From a checkpoint of a small transformer trained on Wikipedia: rotary positions.
Each number is 50 + 10 x the weight over its row's rms, rounded and kept within 0 to 99. Layers, rows and columns count from 0. The size before them is the row's rms in percent of the matrix's.

# gate: layer 3 MLP gate, 448x128, rms 0.0824, rows 18-26, columns 0-127
# up: layer 3 MLP up, 448x128, rms 0.0807, rows 18-25, columns 0-127
# down: layer 3 MLP down (transposed), 448x128, rms 0.0758, rows 18-25, columns 0-127
gate18 098:63 63 41 34 38 44 49 46 57 61 56 63 56 43 38 46 46 56 47 48 52 39 48 52 40 52 33 54 69 62 56 49 54 68 48 69 29 37 51 60 58 62 52 51 51 40 43 38 56 31 45 65 61 56 49 54 43 48 52 51 65 71 53 42 31 47 47 47 35 57 46 55 59 47 48 59 38 36 44 50 65 58 35 71 52 76 49 60 39 50 34 46 52 55 52 57 37 59 43 50 45 51 58 48 56 56 51 46 65 55 26 52 62 52 63 42 43 66 74 70 55 56 46 46 54 53 47 53
up18 102:43 45 31 53 59 48 46 57 51 43 66 68 70 56 54 37 58 64 34 56 65 54 48 34 56 53 54 74 42 42 48 36 53 61 38 55 44 51 45 41 41 48 39 50 36 57 65 49 59 42 43 76 47 56 52 63 27 51 42 55 57 50 46 63 45 57 41 43 60 35 44 37 46 47 50 50 68 37 45 37 43 53 41 63 64 51 57 45 68 40 41 45 46 47 60 54 49 51 46 62 45 54 66 60 48 33 62 47 62 39 46 46 51 49 45 50 66 48 72 54 40 63 46 33 47 29 54 59
down18 103:39 45 58 61 51 53 36 42 52 46 56 37 55 66 66 60 68 51 46 61 43 73 36 34 42 49 40 51 60 45 39 52 45 45 56 42 49 48 53 39 59 49 55 57 53 36 31 45 60 41 58 65 51 48 28 39 53 44 34 65 57 53 69 55 42 50 38 50 81 23 43 54 60 43 46 51 46 52 52 37 62 61 68 41 50 54 41 54 25 60 52 59 50 55 36 43 45 45 39 62 58 47 41 51 54 47 39 44 59 48 46 45 47 42 52 65 57 50 30 47 42 59 39 43 66 45 52 40
gate19 102:45 54 64 66 60 49 30 45 49 58 51 65 49 55 53 34 65 65 45 30 51 53 65 56 50 51 34 49 46 55 42 58 42 55 32 49 51 62 51 49 40 67 49 25 46 33 36 48 32 55 46 36 61 29 32 56 57 53 47 48 45 42 45 44 59 50 56 61 67 55 54 55 54 39 58 65 26 36 44 52 55 41 56 51 48 66 61 64 64 57 54 56 54 51 72 70 59 37 56 56 50 38 41 56 64 39 46 48 52 45 40 48 46 50 43 52 49 46 25 52 52 60 61 52 47 54 49 39
up19 095:59 49 48 48 49 53 52 47 49 68 55 68 56 52 51 55 52 48 73 58 47 51 38 46 21 53 54 42 33 49 47 58 55 65 44 49 47 54 60 45 40 59 53 48 57 56 43 41 62 57 56 48 34 66 30 71 56 43 42 41 58 59 44 61 54 76 58 57 38 54 59 64 39 62 51 51 55 68 52 46 61 53 44 42 58 50 50 59 47 41 32 44 54 37 42 53 55 65 53 45 49 51 46 63 31 65 36 54 61 56 55 20 44 65 31 37 45 45 53 55 44 58 36 58 49 39 63 39
down19 095:28 49 44 38 53 45 48 63 52 52 54 53 65 44 51 57 52 55 47 33 75 53 47 55 58 57 42 58 47 36 50 53 55 51 56 35 49 60 40 51 52 53 42 65 48 50 53 64 49 44 41 67 64 60 74 43 32 60 45 44 41 66 48 61 40 36 61 49 71 37 49 56 47 64 57 58 51 33 43 62 52 37 47 46 66 55 54 45 49 64 44 51 39 65 62 35 27 51 65 52 47 77 46 52 64 59 69 64 57 52 48 59 53 51 59 46 52 51 48 57 44 57 37 33 61 45 44 37
gate20 099:43 45 54 36 35 36 25 72 49 46 52 55 52 56 44 58 55 53 48 32 65 61 36 27 47 65 38 44 42 58 22 42 53 35 46 58 45 41 61 45 74 41 42 43 51 44 43 60 63 39 60 61 48 51 30 44 42 65 56 62 44 60 50 63 38 51 54 41 61 43 27 44 68 56 44 48 34 50 61 69 52 42 56 43 52 44 57 42 48 41 58 51 48 52 60 32 48 52 52 52 46 50 52 42 48 46 61 46 46 44 36 54 48 60 36 47 61 52 48 62 48 63 50 58 35 51 64 48
up20 099:53 50 50 59 50 52 42 61 66 52 45 43 29 65 48 66 51 46 32 54 20 63 56 40 48 59 52 48 46 69 46 58 49 48 69 30 53 53 43 48 48 61 51 26 48 51 44 49 47 67 53 49 26 56 55 42 48 61 57 64 49 48 39 38 35 59 39 33 63 49 56 32 33 57 34 60 47 24 47 66 59 50 46 48 54 58 48 39 31 60 49 55 52 55 49 61 58 50 57 53 44 55 59 48 40 62 46 63 61 49 54 63 45 37 66 42 56 53 47 47 38 46 42 59 36 48 58 53
down20 101:37 39 78 50 37 48 43 43 52 56 36 48 40 56 51 64 45 56 50 73 52 64 43 57 71 55 41 54 51 55 53 40 69 39 51 48 46 65 48 52 49 55 55 42 53 56 39 59 58 59 44 45 62 68 62 54 40 60 60 49 76 58 47 55 50 59 60 58 44 68 31 27 64 75 40 49 49 49 50 49 51 58 64 32 31 51 48 47 50 55 38 53 50 63 55 67 49 46 58 61 44 54 41 55 47 44 57 50 60 43 51 43 41 54 33 61 58 65 46 61 55 57 45 45 46 69 43 48
gate21 098:34 64 28 28 46 64 40 52 54 45 53 44 33 47 44 30 49 53 45 54 49 28 57 42 40 73 36 46 60 55 64 64 39 44 52 56 51 43 42 58 51 45 42 43 50 51 37 60 53 54 56 58 43 43 40 35 54 47 57 63 52 44 46 60 35 53 49 56 55 36 29 56 46 54 41 54 59 45 69 45 43 45 49 56 61 55 53 71 45 37 50 63 44 68 45 56 65 74 43 44 47 71 64 44 44 45 45 50 53 52 73 47 55 52 50 51 58 58 32 46 72 59 62 50 53 42 43 55
up21 104:49 60 44 41 68 56 38 39 41 47 77 37 57 65 44 44 56 57 56 60 40 43 45 48 41 55 60 51 58 55 38 62 56 41 38 56 58 41 40 68 53 43 42 52 59 53 55 59 43 54 42 62 57 47 51 36 60 40 63 49 43 78 55 41 53 62 52 49 31 47 66 49 60 54 50 42 40 37 56 55 38 36 64 55 31 42 35 51 58 37 49 49 45 49 39 68 54 57 46 60 53 47 40 65 62 50 63 65 40 49 40 63 59 42 71 68 48 34 54 33 42 57 42 36 38 51 52 46
down21 101:37 46 60 50 47 49 51 70 48 52 51 37 56 57 46 59 67 45 48 55 49 62 53 58 60 48 49 55 46 49 29 38 31 51 47 56 60 47 30 39 51 53 70 49 32 57 46 48 37 56 26 43 55 50 36 42 91 54 55 53 42 58 55 49 60 35 44 47 49 37 54 59 41 58 65 27 58 56 51 41 52 59 72 45 62 42 47 55 38 50 61 42 50 45 52 49 44 48 56 60 51 54 47 58 45 55 57 50 48 53 53 57 69 57 57 74 39 35 38 45 50 38 49 42 61 37 60 50
gate22 103:50 42 40 44 46 60 59 45 48 47 48 38 58 32 42 47 42 49 54 47 34 36 63 61 53 43 55 57 38 29 45 44 53 56 47 40 55 48 51 61 39 58 58 57 47 52 62 52 26 37 43 67 54 55 53 47 47 33 29 59 38 37 37 58 52 48 28 49 51 49 72 60 64 41 59 51 34 48 60 60 60 68 52 51 56 55 55 66 45 40 74 51 56 58 54 45 63 55 30 64 54 53 66 45 44 34 50 42 49 60 44 48 61 57 41 69 66 54 48 70 45 58 35 45 54 60 49 57
up22 103:52 65 56 61 59 53 48 52 58 50 51 51 63 41 40 54 28 37 43 59 72 42 54 38 52 54 57 33 36 48 54 64 50 35 43 48 43 61 64 62 53 51 44 52 60 53 45 46 42 54 52 53 67 39 61 49 54 52 31 54 57 44 71 68 47 53 41 47 34 47 48 65 43 65 55 45 49 50 62 44 47 55 27 37 39 51 48 54 56 40 53 30 48 37 33 67 44 54 40 28 57 51 56 36 41 54 47 45 53 44 45 48 45 43 49 62 38 54 55 26 71 50 50 64 48 37 68 65
down22 102:66 59 46 43 54 40 58 48 58 54 33 53 63 57 38 56 44 58 48 50 46 35 54 53 72 49 46 57 56 58 52 66 59 46 57 66 55 18 43 34 60 44 60 53 49 32 57 49 46 36 70 58 65 57 62 44 41 51 49 37 85 55 45 49 41 50 53 60 61 41 44 50 58 53 47 38 47 46 59 32 44 48 36 58 48 59 45 53 49 52 61 49 47 66 52 74 49 39 66 49 44 55 40 43 40 51 55 51 59 42 44 33 36 45 41 52 52 49 52 56 54 51 55 49 43 31 27 39
gate23 105:53 54 47 39 53 41 56 59 48 41 57 45 60 53 38 60 42 62 39 51 54 42 71 49 52 46 42 57 39 47 38 28 46 32 59 67 41 51 45 50 59 50 52 37 45 46 22 54 49 56 66 50 41 53 48 54 43 33 51 61 34 47 48 40 55 35 40 63 53 43 35 34 61 51 38 38 56 48 54 48 43 56 49 64 63 48 48 58 49 50 36 40 38 82 52 43 47 62 48 52 49 54 65 46 42 39 55 65 81 37 51 42 42 55 45 49 65 67 43 67 40 46 45 54 44 56 62 42
up23 113:47 46 50 55 61 49 51 69 53 48 37 29 66 44 57 58 52 38 47 43 51 54 40 49 63 66 58 44 60 59 53 61 59 59 34 52 42 56 54 56 54 57 43 44 34 48 59 73 53 55 50 44 59 47 40 34 40 44 55 76 49 58 64 65 65 46 81 59 73 43 54 53 45 43 40 31 50 47 64 33 45 40 56 53 35 42 40 42 57 55 59 37 40 46 42 62 49 42 28 71 48 54 42 48 55 35 55 48 62 58 42 49 58 56 57 45 46 59 51 44 60 41 45 43 47 41 44 38
down23 113:55 41 56 69 54 48 51 62 61 47 58 47 51 58 44 38 37 53 56 42 50 43 43 53 42 66 50 66 51 60 52 52 52 71 53 45 53 41 53 49 64 60 55 38 53 34 57 47 54 45 69 53 45 54 44 38 58 41 54 65 54 63 44 59 57 31 38 47 50 38 49 60 49 42 60 52 73 39 32 57 41 39 52 56 59 68 48 23 59 46 48 51 56 58 58 61 35 55 57 39 45 36 43 48 42 20 61 34 51 68 38 46 58 42 55 37 42 54 39 59 42 63 42 52 51 24 56 54
gate24 099:57 56 55 35 54 71 50 64 48 64 64 56 71 42 46 50 60 38 44 44 53 64 44 28 43 49 56 56 53 61 57 53 47 61 37 54 47 46 38 70 61 27 39 50 46 60 51 49 60 54 55 39 37 60 38 61 45 44 37 63 60 51 45 44 66 57 41 51 40 41 54 62 47 56 61 60 49 42 39 39 53 57 45 49 46 64 51 30 43 61 42 59 58 49 46 51 40 69 70 45 52 42 46 61 39 48 36 35 54 25 50 47 44 51 42 60 46 80 58 43 66 61 50 56 40 50 50 48
up24 100:63 44 63 45 54 49 36 51 41 53 48 40 53 48 60 51 51 64 32 34 48 52 65 48 39 70 39 39 51 46 39 63 38 64 56 37 57 53 47 66 49 47 60 41 64 48 65 54 50 49 47 61 67 66 46 65 47 46 56 39 64 45 45 52 49 46 67 31 55 49 39 52 64 66 51 52 67 57 54 41 36 65 47 51 55 49 52 43 44 65 68 50 53 56 58 44 64 47 50 48 46 43 47 64 25 39 43 64 39 69 46 34 54 43 53 37 50 58 33 51 54 72 65 37 65 53 48 51
down24 104:64 43 46 57 60 40 45 38 51 56 59 54 38 43 60 67 51 45 49 46 51 40 50 65 34 66 38 38 49 47 65 56 46 56 46 70 50 46 46 46 44 54 52 44 41 44 54 35 29 52 74 57 39 35 30 50 49 52 50 51 62 55 61 30 47 34 49 40 46 50 52 41 34 62 43 47 59 56 35 36 39 66 55 41 63 59 56 53 60 48 34 57 47 65 40 59 46 44 42 43 55 65 40 45 40 75 29 41 50 57 52 54 37 50 32 46 50 45 52 55 66 51 51 39 66 37 51 37
gate25 101:74 39 43 64 43 73 51 42 58 69 51 58 54 64 29 60 46 46 34 44 42 35 49 45 45 72 57 50 46 39 60 47 52 34 39 68 53 50 57 38 63 42 44 58 52 56 47 41 25 43 55 27 64 48 60 42 39 45 47 52 47 51 56 66 65 64 38 45 52 48 37 36 51 44 60 55 35 63 45 47 56 70 41 51 40 48 40 43 54 60 49 37 46 66 43 52 37 42 67 35 61 49 46 33 44 65 53 43 55 65 47 53 52 52 52 59 53 45 58 60 50 46 46 49 47 51 42 51
up25 113:52 62 44 52 53 43 46 43 73 39 53 53 49 43 66 53 54 52 44 75 48 42 58 52 52 44 49 46 54 57 25 47 58 53 57 64 62 45 39 45 39 76 43 34 32 43 72 60 39 47 50 63 43 54 54 48 50 52 31 50 43 64 59 52 53 70 50 51 56 45 55 44 55 51 42 48 57 45 39 35 60 63 53 74 48 51 41 45 54 31 45 45 60 48 42 60 47 56 45 53 39 50 76 55 65 58 40 41 38 57 60 48 40 54 52 58 46 46 66 57 49 55 42 42 51 36 28 30
down25 114:58 52 60 43 47 42 61 54 54 76 38 49 45 45 52 42 48 47 67 43 54 54 48 60 54 76 46 68 69 53 47 56 46 62 44 58 54 49 45 35 63 48 31 57 50 37 66 55 59 52 42 66 48 42 40 49 49 56 60 65 46 66 42 47 55 83 48 65 49 46 36 60 52 52 54 61 53 46 43 45 71 54 29 61 42 59 54 45 51 41 42 47 50 53 34 59 42 54 50 64 57 39 40 38 56 47 46 65 69 34 68 52 44 52 50 50 68 54 50 54 38 32 51 51 60 55 41 47
gate26 100:49 67 42 61 54 49 67 49 35 65 58 41 50 37 60 33 42 68 45 52 42 40 72 49 49 59 41 56 34 46 47 57 35 54 41 50 45 36 45 44 59 47 47 55 67 36 34 59 54 63 52 51 39 39 43 48 54 59 20 52 49 49 62 56 48 48 61 40 47 49 53 63 42 34 54 56 44 51 38 52 58 54 55 51 32 55 34 40 59 61 45 49 81 50 72 60 60 54 61 49 40 51 56 53 46 52 52 52 62 42 38 43 40 33 33 49 45 55 35 51 62 59 57 65 53 41 41 39